config.toml
n_layer = 13
d_model = 256
n_head = 3
n_kv_head = 3
head_dim = 128
d_mlp = 1024
vocab_size = 8192
activation = "tanh_gelu"
norm = "layernorm"
norm_place = "pre"
norm_eps = 1e-05
positions = "learned"
qk_norm = false
attn_scale = 0.0884
bias = "all"
tie_embeddings = true
parallel_block = false
init = "normal"
init_std_qkv = 0.0358
init_std_o = 0.0445
init_std_up = 0.0513
init_std_down = 0.0513
optimizer = "soap_variant"
lr = 0.0115
weight_decay = 0.0
lr_head = 0.00955
grad_clip = 2.0
warmup_steps = 200
schedule = "wsd"
decay_fraction = 1.0
decay_shape = "pow"
final_lr_fraction = 0.0
batch_tokens = 262144
seq_len = 1024
doc_mask = true
train_tokens = 945900000
steps = 3609
dataset = "wikipedia_en"
Each number is 500 + 40 x the weight over the matrix's rms, rounded and kept within 0 to 999. Layers, rows and columns count from 0. Numbers have three digits each.

# layer 3 MLP up, 1024x256, rms 0.0514, rows 678-705, columns 0-255
510411582543454586435469479539448549460503461578501509522465485460569550506576503518512516487562510501522506486550465593544479488428491557498466494530481427569445539519506497535418469518416490519550561452528494485530499598480526476543457534612455529531571544459396452508518505499448456474529521462438497516568554485499524491551477523497512571467526495442479462536537516505506487476513487433461448475486539449524552498452520534537507490462479506448623503528495429504485431535514463535471447424542517509499502561503480528554506486556394493525525459415523549493486490486518555528517537529495478478498499519541490502479476509525492489484464498545485517513467522451498462476506515548530487481521518564538453461537499443533491483528507470529602564457489514483503425485500445
448494413512491559500510530493505510454472434562502493532516488459497527493578458454432498476440568528529495517484493501507536541499489487486510495480449504504567439470524453451490516464551451480575502481515534461577477544453600557530452513596535413517528522518490418551536514446528470452547511512528521471456496513483475451424513560494565495479501490525510444478539465486491467509527487494528540521483507476433484524526560560521463480452494529510573511472540506490511555490535531505496519511476475511473514530471476516506524525487563421427552505588516472450509522477549558418523474494516479499579514457472465417500549480470501427509517507533455505443545460557521483542538463508508505470505563516514487563440493567535433549445422514529500500581483545482484465500457488
487421586531448506471534485483491527474538473443472496484522585569516514503539444423473470520493505425500471474496501520486566458460516461491483470499463515526538517526450408507481466481512521450508531491490517566524552515483443511445517507517517452468537499492501522529553520491500536529484502488433471569573507511498563468548484449534480525547534477555514522514471549517511537552459504463508491518535529411429457459521495467479555463517554548551481566460515465456476460498433561464509484563536522445519535505498447472510518530536475535493503448524512446561517502539533481486550522487502507513497484549473510456481495538493457498472493482479501471495522480475555429471515576511555510478498499487512483480450487431483551556459471486470488501529488506518572473502460536
558491424531470462495510512554521505542561505521487490513569523562543496464535501515518491526492412486498455521576481504462426486500488551485494552498541514447483532531533473504466548460562432549515543509538446539429496494563498545511454451536491480493492517575483548508431518518504458442563410457401468560515482437570556519495458516524492485517534471492426525605461508534489516469505501556470449539488473460517491511501436499479382511429492493543463527425450579503479526534463518487511524504448463481502559528522502498436483572487518537556473569504491490493464434424489540473502475538550447468499481425453567456465567504496511469448529562488512487516512502445511520538506452477475515583494538513538468532488533503509460473540503487470559464488407502513481500447520544
470540465439504500546496470565464478465457487464460452523499525464546507490530455516505559510529579532497441508525485525462461562448423516568484504492474542522506481427493558423539465544477474592480457520455465500495524464477509563463640493455540572442593463539525521506593481506475505485501425565539519492510549478488503436496545467485527561409486474466572561536480434591473419541430574506522597577442543535494460486507539461457542525416547529531550528490475555503519504547493424442465500492511548478406574511508527473439493575520509504444481468531472564483589490488578500483521400490482532440502533458495549500493532482481462552477398510483477499475484480447515527540490554536496489514518483518512506414496509470433518530508462555477535493435498524539441569496516422
513558467432490465544488451512532397515596564552534526399511486466556505516551541538492507482402475442470493510451505512526487479561505523475483446499523477442510476537585534505462477498468508443550465485485485472480535480499558470503500564410507494515544563504510539546484513517524512548510498497536467481459503562478556455527522523480567531486540434440559500533509478466517481489464510484520540539494582523516582545469477501467499500462554458496543536640440512521434483561576512519455485521430467487491489502403488491468475526522500503515494476571479470518519507480480494485493511441470549592522439479457501520524489478521540472457487482523565559514491489487517484495544561549536539596522445504488526490497565517472584399428458448494494494493539449453488541493459552
546507481464600497454477541496508491495512470503496490448532549463543470520461495509547487492525571540484476457521531543588521421510481527504416500493448485482508507510466548475504544474499539564487557441577473484500541513507516526404500530540467490510465409447484475472498502476513515503477511514566521499526512578478455501494455514431440559498541529506502526517513482436509522502522505478516483503506520499476468530533537477536429458522440523560487543517511484511468562516551448451421574445507557508500493411478506448455402526442492503496578573494514481482527499533555567546550505530459407525442532431456449570447560481457567503463513519485582420475544541482515495446488532510410496559500455458462476462583482530429431502466421529456528496474456505493587573480553446
512529496490516513573488518498531488437515543544568552563585398533515506497511526475487381412579484472485534539463429485465467451523403488516516507564456499514470552562502470520506517491470527515559500558497438518519585437510554565452531509466493494520503576541539515442431504417467513428513523538562507518454563543550442460490527489545540555541563538437492500494485501490467510539461493509520483570492503485474484514512595586543535408500494579509455503541494538500449499501503504427561541573526529550514527498479506477517484495416523511541438488496493521440418403545489520505524428533557482535431529527536557462429497480503496487534492461586537526520483454510546511432459525436504551470471484584471584422469467506501514545530475529500554506542497586512537488542457488
476456446576488562526453511564589511497531492522501499493549508409531531426483491560586518453515533539440525518513458499534556552483536433542452432539467495490525439475495447532478421509543528482558526554521528530500451517522541538498525430473567501482530428495471448493548556493515575463539505488483466493496501473465522512496461505483397493494463412432503465508546531555490441534535496460472546505461492548473519525481460546475519473526538500452535481529488471546500517472506487470493513531514439468544643545486480485481538489494505527475496560421412545492483520545482546439537509486538524525447527550511468483503535534575484537488521495513440480519521484615521506476462525476546491529422470457509598487542497473449502594533464497480560523515513440490507466471511571
487442552507505528441497534481513551496517465461460512469445530498468501507537530456458493482565543485470533536444534490609491470471451480457495557546511535411535480461449490477442541545494494532519483441409532484520554555475514485502584462534497499517497498495545459499569497484530442562526500471539477451551450494534511544530522509544484548450519526473433474506543509486487441480501500561443430509468467507464482511444503493545508511506522482515513488447527508505536518445521478519520447520501518495472456498504520528521498506521538487509585480430584544517520414539513437531492489573496486506482486527509559534576503489475513490525488507479507504455499515535553486477533531528483508524432491438479405429542513542480484442519501561521543463565465537467490573536474489
515533549490488536579486483465519498435496550534453518514471495618466496474521514497466430515523543495459451507526650442492453410560509523453515474450429492501445549443503431456503546524542482583521447405501502500473509556519528505508466497470524403511474514510527518500503459531457414458580519509489522520470469456496480583569465504443495483484550508471475482561489463568457535473546450457494514527495497466554513584509583480525516581489537482507470497491553516486535548477395556450512471499452490525486533501549475448542455442557482501535473535545548537481480466521525529518485543509477565556494483500416532505383491445523470569521410546444564455510458544477501517502474442525441528546427534534471442482466522513488519517565457568511528571546483490472487461457530520
604457505454544481478599519561547514487513408466487491535510559496463496496459536501562505435547417512510427382445447497501478557533455457513528430552502533464546506485455481521521416426498541475559549545624523381381551521488431494418478551474587466480524398482608421597446482398511457597441429321508483451585528514536469439513467558530459537457524519581547392488587507423570442523538556454536426571565449605416490502649417492474457417418405543473507506520468545445449566525528556490430500495556490509501434580448493655531595503466570471501459523504501465425528452528441483508529429444507437398561556526425549565431602588564578475515483572534328464491506531597560500449530469538451523490502478600516564514535441477552495459508508489486549576398515572532459516446434561
502470542561422521515473530561551531520490532474567404551544473476519448556442516519528462488528550523457492574567554459517467535454525471502455465494406459457573548404517510460507506508484485480560542505534576481549533514549492458407491515471417478530591610508551512527464422530431471484434496509485463458473538548483525434469542461477506431540503483463554547543525529526505399504443525485415526491472575501490464501493493476444528503511533502530485502451532567445497515564545481558534464503468513528518529575555545377546468511568479478572520525524574497553542460524528490534604490462583398510571534547508520511490441496529495526492552511480490459431435455527523413434488441489502545532408469460482426423440467539476479550512531478437520576529491490555477497553464531
460484479521485493497483493469464467557455551425518446471507527451500483533553498445545462426527549507426526483560501549527571468505557498464487491547519545481482474504480473545449494552529442489483546510530498495487482556502540460526461536444544485524517527478481515547499490459470522521474470513509468519496474558501483548537506495548525514535493508468528471500512520479434447595472496522528493422506524503479550545547470473499415513469505472510482486541495509475540534518450439482498447517444533493525505567548479444500507497479538546459460499517555489445479536520463530551578540550482537541473486535536478497507512487500452458495526524523526482489515597518537482518512460504515506484496570481525502508482489478564432443493503486467513500515445522535500501518539493
581432461415563483541590537469487590540479458540557514547504475454467521474494423487443498490527531453524461553415504494480481527484523472412584480418522538535606521451494508452528585478584468467467483493536486528575571524548470479469552491499453440506513473522466497436526478555491452453475480464517467492432510476469518504511530566483536461491488434496470533472509490520499506516491448492469569543457480494497530476504448430574532540474516552555465498415480473521506453520505462440482507522523521509514501493498474522510467451482402504496509526509511483468470450546529472495509561518465531549480545528532585555544454480499552595481471511545465519497489495503474554462437491510496465581515482552480485513506434519544513538513494509520509549446446512478516508469508499
531479494542436471474484511448540488453478473533498501552470490545466456483462513472501542544547591481459427522526442447493459554534455519591517485504506508502476498492515452536512539570514562478488522513497548532515510488408461594473519444544468497456496554527461454472460499468524515494519440530519503495523558424506446562526476532484524529479518494488474587495486486507479499496441490517498493505457525465467525522496510502535484571525425441546502543471470553482464537553479465510488448536473498481445509505531461499507432477492520512528483453464519463486471475521556500483483500484503485498563494516445515491556569510479503496486566547478514521512531447484504518435501512527545553448549451483481498503461528416492526570446472464510521479516520540456511493577515531
406499551417511610479527492501493570562453480510426475461438460470528512463483540497539578457542546456552450476491485475509547485507467434548517512455452562482419503530466460515495523529586536499475460505468475496475458520535371545459506440448508505515483513500504586473492542454510465514542530531525552482463538495531530513553472518510466551457469517511488638527471456513500456535419544497524450472521483447542489493521513531526507485488505526498473463462497458537485485519481512434506466533505505512458500543459485494473476544442447540496512465447488485512484526551514433551591472491528481513550485476507493506480490529439549502577414487497549509479572445489467519488444548478617486574525507514502515498485439500458465524552502517513626480546505507527488522475489511
524489504520467471534516518488490479587501544449488488506527549475471608541479519493589484522573461484537497506495518518449542513531556477475438548474438533488510527446533476552479449501534508504565543521528548484545501452451493478516452430449475499528476478484521504529530512480516463495537445525528573475504479462540496490519569471439486549480531493424566556498537469504502468534517489479473524547495531501479495480521484486524490543412514517466457458494434442493492525495496488517545524452450431514547457520597533587490425513492477488567580488518543497484477409514489501468515548486521496524515476502505560509601528479531423485495555463445468550460424538488465450492470435519548481400517524538465475522551475557494554480496498482533518523492508516505502515477485507
487446513491529512562582467504517471491581505560510612488457576519494552487532506513533533491520492509562514500474512491516496525457503510479504533472542477451505485484538577467515525475516489497497479513526420507538472520502499492476519455484504512493539533478498476527477524471492511503466446508541471497455418522461470506551501509529499565438470528481460497538487502463536490492529485487516522462440465478524496494490445471518544541454506519481486532478520464512474482504545437568533476532487515457496482473471579441488559538542468598512540426454467479492502491518507550502508500530436431526451505465441519560473511570453521471445444535484481528517577500497521495513524515510481462520499523514528540526456478512547451499504443487501549482477541525491474513479527454
464484530503464497521489562354503497584496440546581557448533551489493489483527482477471493558483463511439488520524593454576511475455473492494539530514536469491508481482514523520507471428419561485490435494475520600533491551492519545502449442452534468526467479465507484499560518492515521554501511512493481480472537515519483499472585432531516500481413519441495515491480457451459449546538530486521497487419497479599536442512574486495593490507473560464565445485455497565493508521456486455513480502444531503502454525549546572560540470517521511554506499525466500500473456496528520505482452551500544569529539445499447531545463422530497557532448507448510430532488484442527514510513579443487536467552520443456514453491513465526557524535540457515463499541546464537537545536420540
525484502552475515553528460493475478504497515528515529447477463521485537471555549509512478485500530517477536525556457532477540502459514504555530512528502446457442490508431539587514503491530553428462556500453574534493578524490538468476492532449450470497502580442512488532538444488464474476552527563576523482467540430395483533525495537557502436509454541495520473480582581510494512542478532552456395413451458493543511471498559498456445565463492527580460518490481433478446511485460471521506499555434482552512486555518481540451522555507462504440509489498494476523511501438484473500586545469527534461522500524488499553499488560507466452478446465536441561458521456467458446458486478528510514498431465513501509576521483531517492449504531407484488482441488545516508445531511419
527460586568507492519474502474563550501530489539470533495468532498539491510523479464467525543408510483572473459504549510514533547445520494496493526526498476517564423486474483496519538434557503468456479472531487476488513454451516524476576474489513461489461487506454496436499547469517518506470513521573466468556493493566471429524489495531507448522525456527389489543474426464481403516502462506561490458510433492464525421518527549507510516521528448481557547546539600528541532433507544525539517481460495475508567553499552475467512521489443474510564488439543511520486499435507499483470478506481559570512503561458552544470497510582482484474531560445465448493518475498482462500495488443489518451457533430575519455517487534462478554517478540504490467530520458472540597512427418
522454515538467535428534540538487513536477483524485553564508638586500483477534486521427509507494474453473441514484498443516496532547520508472535408420529460526506475533529429475539499563564491477461516531496484613512444546465505501556464475432496449410462446427536476602449493533466494520508494509488471435470477524508525539459509540532522430523446565464462408493553486514555493491503495537504503491502561501501555529475532503498547518482542457452446495478548457552400454553493521583535539483448542479542529540500536542526464501514491502485495476451461441482509433439449526451433533504509566556575520488474451461492555560504511493515417530483481469514457520541477528476542484467502518528515488490492545569421532598527531541537499498440480552541462488487517505465541493
485529503525468531531515535468508480537509522521525538486526441484569419476437443475492499517489501453463450569525507469452510528515487487588474536505491480478546528520533497465505493556509503476525471507515508435577578461525477535517528529512465478407504527599554478505500470527504468492572587423523459512485533500511524498562459540457488473498489434490488519461510440482444497559484500541485454573462463465457462497420501518569393457439454496462442474507508482505499482528548474461478529508487476481460536507468554600478580553491508456526424494474516455490482485505519510535500476489507447589468450489506478504455443505503483531457511555499502537504543458538493488524519493515534541520454456554490480426494545483473464486507446506518521544416525475529501512511521520
511483530542479545407464492502432458461445531430495527532459471459545520518470541456532501482466427460501450542491413417549529457527559476461464472481575477458481484504491405484468435472544520536475473517488447497537466478434522484532481455455537546495538519438510499527496474521485459611444449554484430501425516455503510442466491542496540501435520473497563507529504508529566468466538497513517501508483479511496530528504520486459455529448388480464537481560454494486513485521455534537453469462515510468540526485487555473501448473468470470520493454519493521536495504470457427528478451522491588541526545549534537557464510472551527476518450523493486515520587558482490446502499556540475500557513463554509477541513509461522510494511482531484544499457523449471477495471555523
548494515571550491523524469435514524498511486608502491467405478485489489425542470573496519493476537471525474499514505410528477530514488494633523477480567512477536570501488438476533500512563585359573498407418545584416517531410515441545443457507516443385394423475504570471422516421518450583475551540404441437514483431518573488486545549524556403465496524434427441440566419478502431468479538486522509482561510542515516502503430505441608554573470521456589590489493533504508551557485468532458483524417454503610505467535473456502476408490514546516558472485444459495532497490495529433507490489551672466555511483459600591548510507469523507441412602519546541544441524557456428504491455469445493531603433481435427395389484472529521539497543504507503522523449428491463472489460612
449540525494420533544501537529467512508499494497567487415533500527470458514514531488498596502534503530529481480391535495512507509501554509532546563506509540498526450441407443473532481499527520542574507534503497568493479521483499493466527453469506482511543512510459529510525487561522457508531469510530453561476419451506593427557514476535417517521479520497440471452500488503483540497463476511502516450541522521454465490479550519552560533520468558464526498468481456473454550534469448464553458529492505439466483577518507525515493520548483556555513485524418500476481546594528479503515521583512523511513543437435491539548480492502452445491491531458444497548532528534424478477478560587465562538546497411404497478546476523481487504541428517451541476499512504534507524551498602
495495512478481538489551439498508463581516462519503521497547561442457532565570513597544453513555486480531566528490464487501472521471477466459516481521471533476537480486495540461497542497477499473471540477481505472545548535537517547484482550454539486537476548411575537539509486517469419515485534592462525472486546557421484524537468514572465523460510496507515440546497451470467451561495548472509476549490565508566473467505523485516460434493410489469465469498466394504483521521499467532568487469442534514513459472466495538586505529535476448514457516607531535454464456512536560471506495400518475519441480537492485496534519427452490545476531537545473509465406516573542509500494534500558514515497508481597466480511423431555601524490492508531529458465484452511499444461441554
# layer 3 MLP down (transposed), 1024x256, rms 0.0514, rows 678-704, columns 0-255
492486517488496535535495498501481534482434553536492480531546475466500416574503448478552475546440425492547504544516506483507468469521560539496512492558496530515602477510431502537558467524507539556443485531507502551457553448477499472496504521535513492454510467539481560499474554488491527500453455492507480502468459491526554531451571501558543506481466485557446536467519486479488501464519468460511516495533467539509551537531520532511486483482498489539501479549511482519492484493442489490547555508436460533516481500524431504583588412502534446490487509419439500492523427512537532543446496527519422444544481508470555435510444457429494459545616523510482520496539481495523520481446511548516511489467556502514493511503577541536587501496495496450546467472578478478451554527550519
447611458476469509547497503510554436506533567473513504427554500514524479533478522554455477501558495475498450471557474521509515453605540511518506506555472611554570460511490459511443502450485526512510545500513488498480513481464570483493569497517501447427540493520500541419468548494485420457438565477515487512478470484489567468497535454539424597421473453473497476512486543433472475530544468564491537488563402550461490446528482502406484456525512546517578449490473458551499440526577457492476484513429483527521534471490504588489513500527517473528526482600530478429553454529488531587539496544487442413536493534465475449490531504499501485482518472512538512521453472519452543513487498521533556459501518462438519551528453444492536535438438481483468519465438493500426507476523497
503595503463511436510511467515472525415491526522498545449542504488429515530478552493543541552518464466472489508558355478488521500516479472468589445482500511486493456523562459412519543512566564482486534482464508505521440451472551510478526478461469560437499489466543513494510481507497558515467451525563494503489471519537455605552515530524519511470503532503506462458430438513425472528505486536542494491512487498529503520478475527515429483568549518468563486546506513491537547501513491446576565504503566505484506530523505526486477500547435453505515497447475556535546500445485527485533449494485425465504445487450511506491494381489474502491517484495448479513586468476557528485425452484489500439470470545454440507490517495578469455461431515533527553510506543556434520555493522
518493580500485543483442472592507509552443480483482545450507510467465506555507508503508443483454556489485563501476525543480535544476579516450467466443518495476441535456481528475517527472470461527496482561534534459428553488484456505626496477460510403443414517502475562554482483539471510593497454470448557484481519518487498529464509477515485508487499481527519501402471524556479462533556505521496548529478515538498469521535488503528568469485584511486531516525488536504488447535464482527436577479464505472484520486546505558522514449511568534500528489458469432563540526516511561507574553599489549460548481494556442500545586496464503515526471475518501427547494468503466406476516450506475478505471447537471562508406485503488556540466547525490437504560511538503480510517458505
478543508470492435473477560438560476504511515555621572519515498513544497471452486518477480492537447449481474471501541562465520395520521554457494460541514493572521491564462438464423458498557538521479509484444467511497519541534460515484563510487448581546524458507544443496397429467603512535453514521450512476479498452505490503470555511439495471531510506521373556502477458477512494461419472429502491506585494441519499490496516453523451504504538443561414510516463393542493524439450559515598525502589471578579452470508476519513544421511460457514493487458470478552506483541445537514503533504524458552528553427498515517533470468444534496554512518484424476550514537477468501483565422461443522478502508442502548532521489455446445511432576520502572503492463473513462503439521513
508490515467395529523456486528452628500448494490513422524408458549439464463600560466464541488529553513435482458603457526573479523540513522546450505560518466494504460536489497559489451507486469506527431503551430582496482560561454500447559406544549491417508460513474545473570435516477491457459526409461501490523411417558450556511456500593424484533477625443504476467453536532522534449443541485520510428495448485451531466464512491413429543501466443463509521440449493532450496468453511501488442504480500520535542566536483526511541513479420510499448537490443539487429495521511462473529516497521536477454503499440490507503577518476526538511501494515439421506601523477474507424480512498566469603498489483488522544519479527538577512452525577412575458511460534488525504458590461
497478519503556512475474540496518505499512502460468430511514594499490608470431496496514513527546455445488461440445542476504544428438437573508514500513479535480501496514473527379464459459488520513516505498526559491568512549520543453541538471495548603535523503518405487492537546538499528502455499581482547540528427531481490504482556501432544504419457464517480512505562464508481553539446547520500532503484466481458536589488577431506469480499534494499505417547459521492563481475493524528470466489451494486509474488530512508512490513453445505486470508572456543511545521593574536559517508463510546537486538471581476537494482509440503493512513508508439522509441484434470511505514493502556417545502505458555500522453511455479498432511547531503475510534530438527514533515481494
537397540467487534464469501516466460531518560481488511465474525493425465517526428572461540475513548478476479452436452522524512574437550535547476491473521480506487369490568506473559489492546444534493523482469550549497500490508485486478497513507472456527454525473459513482445486543536498505551503492449493491520492448533469502561481498514539431493495492478504519517421511541464522493489445560535534509425512480520491580437484477539514575538494485510495519449594530509480517494491457542507535468500517467442468460547481527465516502516502539522510549488535503555479602532539511565476497516487488566548553460468422460520450521484449490439475555512509443533495519542496527439483575465405606444499463460490463508500540470528507510568551507526449565505495417480516523501482557
514467529451472513545457488556532580426498541485421499499545449476467533421517549585546550592466464488537569536468525560533481467512434492480466528489444541415516528484515484504532464487471525480575520529545501472522487502520478512481505548539448499540468551486493523417544461551454412502560554474553551535573510583466512436586546503501473495450510485534508517497527473441567513512540451477522560478503541556432516470503491485467513454527475533518515527514531436430495527468507566521542517524555537479470543477451521435497466511450465554566492523482494572528458538462517511463495493554528538465548443538490455594503471456489458488513512496514524566473458463499446524497551496527577451562502504520516487476455527460517414488528460509582461493470510479439487498485545495
454519564488488525491566560452495488519529429566522478499520530489517524400447455526543506480520465532548470457493504526537538496443581529491519538495531516527449555580434459515450459392542417449524482493589500501543483489490549452542503470568480562484418509478492529438445456550608518491444531480537459469536491513502497571484518433426522492484520493491493452517465514516519480462544450510525497532475531524551541503522530521382492491547473477427495509516495487452461476491559535534541558508488491529499503490502559488494496500535446516515518466503494465500473506510522490511489493496488534507486496466493484463547520483511520513493525460489524442587493470497468500480471491464451475501483488525472499565479537512589555509529466454486450470421523461447533468465554544
441497490427491532471490570492518475528540494474539486494453561437502562542543479623526551498479443502442508418442426479484517561452518453519523492511571532507541496546567497507537483464486510470480526548580501488546482483446510476551581544521421499548564490526494435533487489517523509459493501474509548477546517513532492560452465493547420530507435524489548535440561556470552577453428471497506534485510445565539439475514476510488475476522471518503541535532454490537474445482552527452473511497539522500461446453436494478469513518425512483473534509459484466546508471435438485440487496483567473497455505564601447615595530551492534440544494517482475559451568503567495468507519493496524422519521539426596583550508475533476508482465563478513460441471549452519551563538511519
526520551464554475509571516511516489454533414421508510584587583453535509537547532520520518495489491469404547449475395490494543564478529441471473518513548570485529553453538577568554519540443513514454500576573502459497538490540540529419545553506440510513505494524429485634484459461471624575524432458559460431444510483501401431424569529492382487464502521420570413483533426370549485548541440493470488490573474605480512537611510447532443480462438426457516495485572474450507561468413482531496533449543490575504529526460527493531638458546529494544523396483492449528493493445519486472479471529507513574557404489504487507430532546514522525503442533590567506445439531520554475490495495581581470552453504541530453471455486476536460420538555492463567438505505514474435529412504498
527482476495536509401472455537522496451487548536469554475489469546470546465486493536435597474522518466455456433491493397498480394460467444495564414545461498485420490492448505557420470439508503482546422461465461454476486456542539476395465446526489579487528463437509582475480546482522451434488481481465483559476528479492551520464467488512466523524459535495518492499534502482505476576506480491460462465479478488494506519437525445595508472449479506473427431544483466455497472512425497522508480527514489489497467424436528468459574513423475558490466519487479593486438446555530504479510491488491488538492501539478506495453537530527447510489474361615563515547456477490404501536544519480476392495537476434441583517511512469539562480491496484499607484527501545526480432479577503
516550505522492476499484501556542475505559512495559501460517462500458416506506555489551515483501507489546450496442529533483502507463509497493520532580476496539525490467539500446454478486480505506512480489508494525505510467493431516484521544572472539455446473542489515467470536539538456523544564585492551445462484534501509468567506554508519504536500441555467484503462504507530479561488566532498521532477494501494525484467457468460526501537519493502509528521507543512529518510494534490496503562485479530460475489502529542520460534522499448468561498522432501558499446504470497507453552495546444468449472517476517555488465505561465514462461455526499521509520452396521472561468533530523472474500502495530502527494530530526548545512507482472528530468524423478467518428425480
529552528527470469462443496528550460470515471534505462564490509502498459410499505494531487483480469561478450523528441546471556498476470497546440557535539476494491522500514527476506405489427449544561507445485492469436412473528464500552505512542493454553537486473494492519529554532505508421497515469488542450486482528515517500484475508541533491550476507464564499480541512483461506493510478553501517442539484492506515492497520540485468553570504509503529522520552522487522505461506522509511560478508518534458535517446533509466525569468533525476537555475460451520502560450474481538529496443539530472525510477541472509521506484500416537542482543448463519457554465578457450524585511531484504448526447496505504476506591443499478437506518428477481589453501463497506476455520523
548548494456575611532484479504479509537494552587483598496529548495489531518596555551449502517438502518524507454530504509448546462446543435442456458480549483498526580517545440475466511522524485502509480450478516501537436492551557484484565578429500495559565528483463512508537513532476596570486532468407493471479494482554564512502547471496490468436485490484531521470521491544508435528515493498606489477583460489543506552524468531480576488571476444512549398552404494533439501503469504477450548480483549484561499436506495442533499546561520478477415434532468510487449487479500459563498532531464517520428509508493544534568498522552553477479492486500507442553515562527478497534496464536479549487480493495502518505540541530470520444485471515511484466466516438410504581510442553
503489461475510474508469473484469492507509615571519491515532512446481411454457455502538496522508476521478479531473479605440482542500479534455476487544461501533532501482480539508474450493496425561539460509559484569475437492504519485518543554478566439469472452487522488478419557466500625489468499557483462452485491463419466441468513562485547474497487421558473526469509566501538482510563416487578505596402460547480424538593497559516485511480513573482545563488496591525423464498473500455463503576451492573507510476538470467499522495535502511518503533509427483524497491456483532442488485518503468476526446503534467517491521473464515464471491522463540456454571489501458552448545548539518464439441486478444548431482520547468448535463535445469458466478533597525495493478501468
497535547445533502574460492489517486425549484542488493514496540506540408529542448482434499560485537506469553507535464488487531410499447538487463455545458482531495514484432459516487584486524552503433474434492463518466522505543567534562523488531428496500517534456450514486475508577487528554509535523479445538548439465491469561502470465538440497478487546497525475499435503495509524476494555518464451435521452510464542490522491520436472504550485439555513546484553498435525456509499515475425525570491555469442511532424486431514460532539501501509520519447402438522538587474476471534548479569469527512500560514493470453552470462487537528521461468567485455452509458499500523525516496474430570442508528432496487500500465527467484511503546453492552525443346494458522519510489499
530431498484460502530448545487515453559489510550489434491440466505517501484489503473486484510510525473452541510549482505471524556480542523475438453539456531511442429466488512459499486477401484468509499530497452536492490541531366467529489481483465469494494486543477538468526566489488399500519522472487502485444507491461425440527553510491435473436444492567504525530447567492565542433436460423445467551473490493443503498485464465486500521482500527497456492482503533477516465451495512562481490508467471534545504489420569496549493499510503506553420472510477465457466571465569525456539531476450464535515500492500515474533442525519487415493518518549460517515443558488486461513498546522445539526483462479397503534394456529444480498442555519517481502476478576505450511559496514
487486460472453517503406583479531544621495548482585398467518580475454478407502481468537476511465569507544621484472462506465379497478548452491495565443479564565533541505480541511529506467524476397499437459498499483504468463458432433499469517587472450534520488509511484473549529547576399509591478510526450523538490512457521497475479459553556463478578497467537454492427495554503603487450505575433481464568468514448505478515517401503517504536484474427463540456514556465538554462430505513448471535490505495494515511421478509484426488499521455521462490499555486506460640457496523437518518508490455506453409512515497478445519528507562453459473526486472483481465522537522440459466500462496535493503455497499505503453471459477530474517554495529423523496482478453571466462522488
472467442475515426510521553510481503556503486506499438502565520468464510466528482516520455494462533456481518585421522563501500498524496476479516534471557531520516548515537558448542501502518439541575522482428502506416486516562492546484415498487536512482487498478487506520469503444545469499519446481464548483504542546482459490511522511526447497477449399489497471454499483469488528511460540495520514556581533497482527498443501506518481516489626536506513509536534572517499494544537559599440482468534474481514497416493544528560501487508505487513526516491488457540511535539524567551513497487423512577490470455496437475539527517467524489507510560449518531558491510482492520479454493547524526475534485508524479487435564488552513504514471485503501515500531419472458513546435572
467500564534531504519460577509506551465489471600497570581520445530605515514479553483504528544523487494524545489542572456574563577530436423504514548511538505424514520439502522454492504483508493555520455537474545560521550461561497505501453463545472526447569508597504437502520460533446476490530474471490552490554479509534543445501557479479507509576474487535527537551523506478486521526472476493553516520603542487502512555518474515497533563526431553459505582552517516481549562478481480496555524486471469456545529437475524504494526510502537501466485554411543460490450509537486498547494471523474517518510502529426446495531529511499483466524479482513457438441470564450552547480456457470371532498497463456434495422539437508533512461523443509613467468583500492426514435515538532
492521491528506535558531509563513458482522472566470468488498480475538500552465475500541496538522499493534482435496513480437483440507531557502550428544532461507437584478422449440488467418481489468523430516431544507496506452476539440555478536395533465505508536452503483445443520532559491491488484506503463473525593462500509505552494486441469437495508472492414517522468517579520514575485416525511551478512469434464462501510469497529448571531439509537452507460508491524469537457509509430485490510537413503572436424556552514496517559479636483479474488455479486485493445552420556516519533497521466545574539464482499524578435556456562531476538517521467508596527524494536465501533552474489452533511458494575462479538482477415526444424429485477517552508500422550441501387511538
433517512498459449474528458536441487511467494566514498539432544520504510445508554451589476500478466522508438471518516506463486446529471486513516474490459451490422587514417434557464471486468584583531539514526557489486477533421526440573511475491540496459549518495451466449507446500522469526502488494457461487531522585459510560494495417477517423478484503515470521485484476459479572464549503505472503478480436438510530507463550518499493502557464476496518467537452447475517441528495462520429546489483540550555455517399587454610492469390510499445553476483489468511454498485483481445568521482539583447496516488469509507539450469544506549506484452440461533463458494464518461470541555500497444542483505521478474540484492475467496458382516481513404454580511504486488509531551527
462538541514522495537481543475459562472515473550506515495497549511511509439481442543474502485510541532544510454549620553575450514488449521543470615522398502528501439501533586464491454506512530471466528539446585485553504511547496502493468529478477483430474500523459516512507574546534477423575486465488454502517471453512541487506542548515470481483486460492469461401527522540548526495432489499533503511477538425497488517514493494479483521515546528479494582459504508582489451500516504510430547479489460515492429522491468383534512499557446500516455512448526526449464477549548525539490540488491525400506499476485441461565532490563511564545447474468479519485483489433540534460489499455422496484476510463449484516449432505536462596449516521533472496461555492514604481532454496
561508561499508523478488479570529399454556500587476485461508522507515476536473415551543466492511516522473454552440519417579491565488508478508424470528472503473487473469449563479635458512473496506451517479494539518497505457501460501514532486464477480433560492523482530529534502517485569614648478441546523506434481460500510517422532579441397489483470435569535457423608415537452498457556490474573552578579531463456576490522514484494475543434528457476523567500489459577514483519465432545582526519434486484498491418446443470547476512545531416512457530430505454524529445447500587498478422473475531482492566502447401443578467417516419491526506464472437496543547488567430566490569507566494501384611458521464465494434476413479491470446531552555505515508539415454433444453552447
468476468537481453524495487489513550562519496534479499514410542465518510491551446591539508583471528514494572527618526502484495507496516468601517485522484498504482454461533485506453489512454481417472492471475544420469523521480461465538531512489520490475488443541561482511525494453456475515482535474515542536551531508440506568507443480551477446413437519412543471451530533521508490536529539544488502584519479601472482448534436466543492478433443523510471485431474535454615499475477554466468533551505492480539507553485472564437464585488514453466532465507482455533491525377520536485499522449504469415536503501571482512510490509542493524543505487489492490487481450539504433554549488485518496495469479594513548526537511475492449514433506465483363524472446500519551430481470487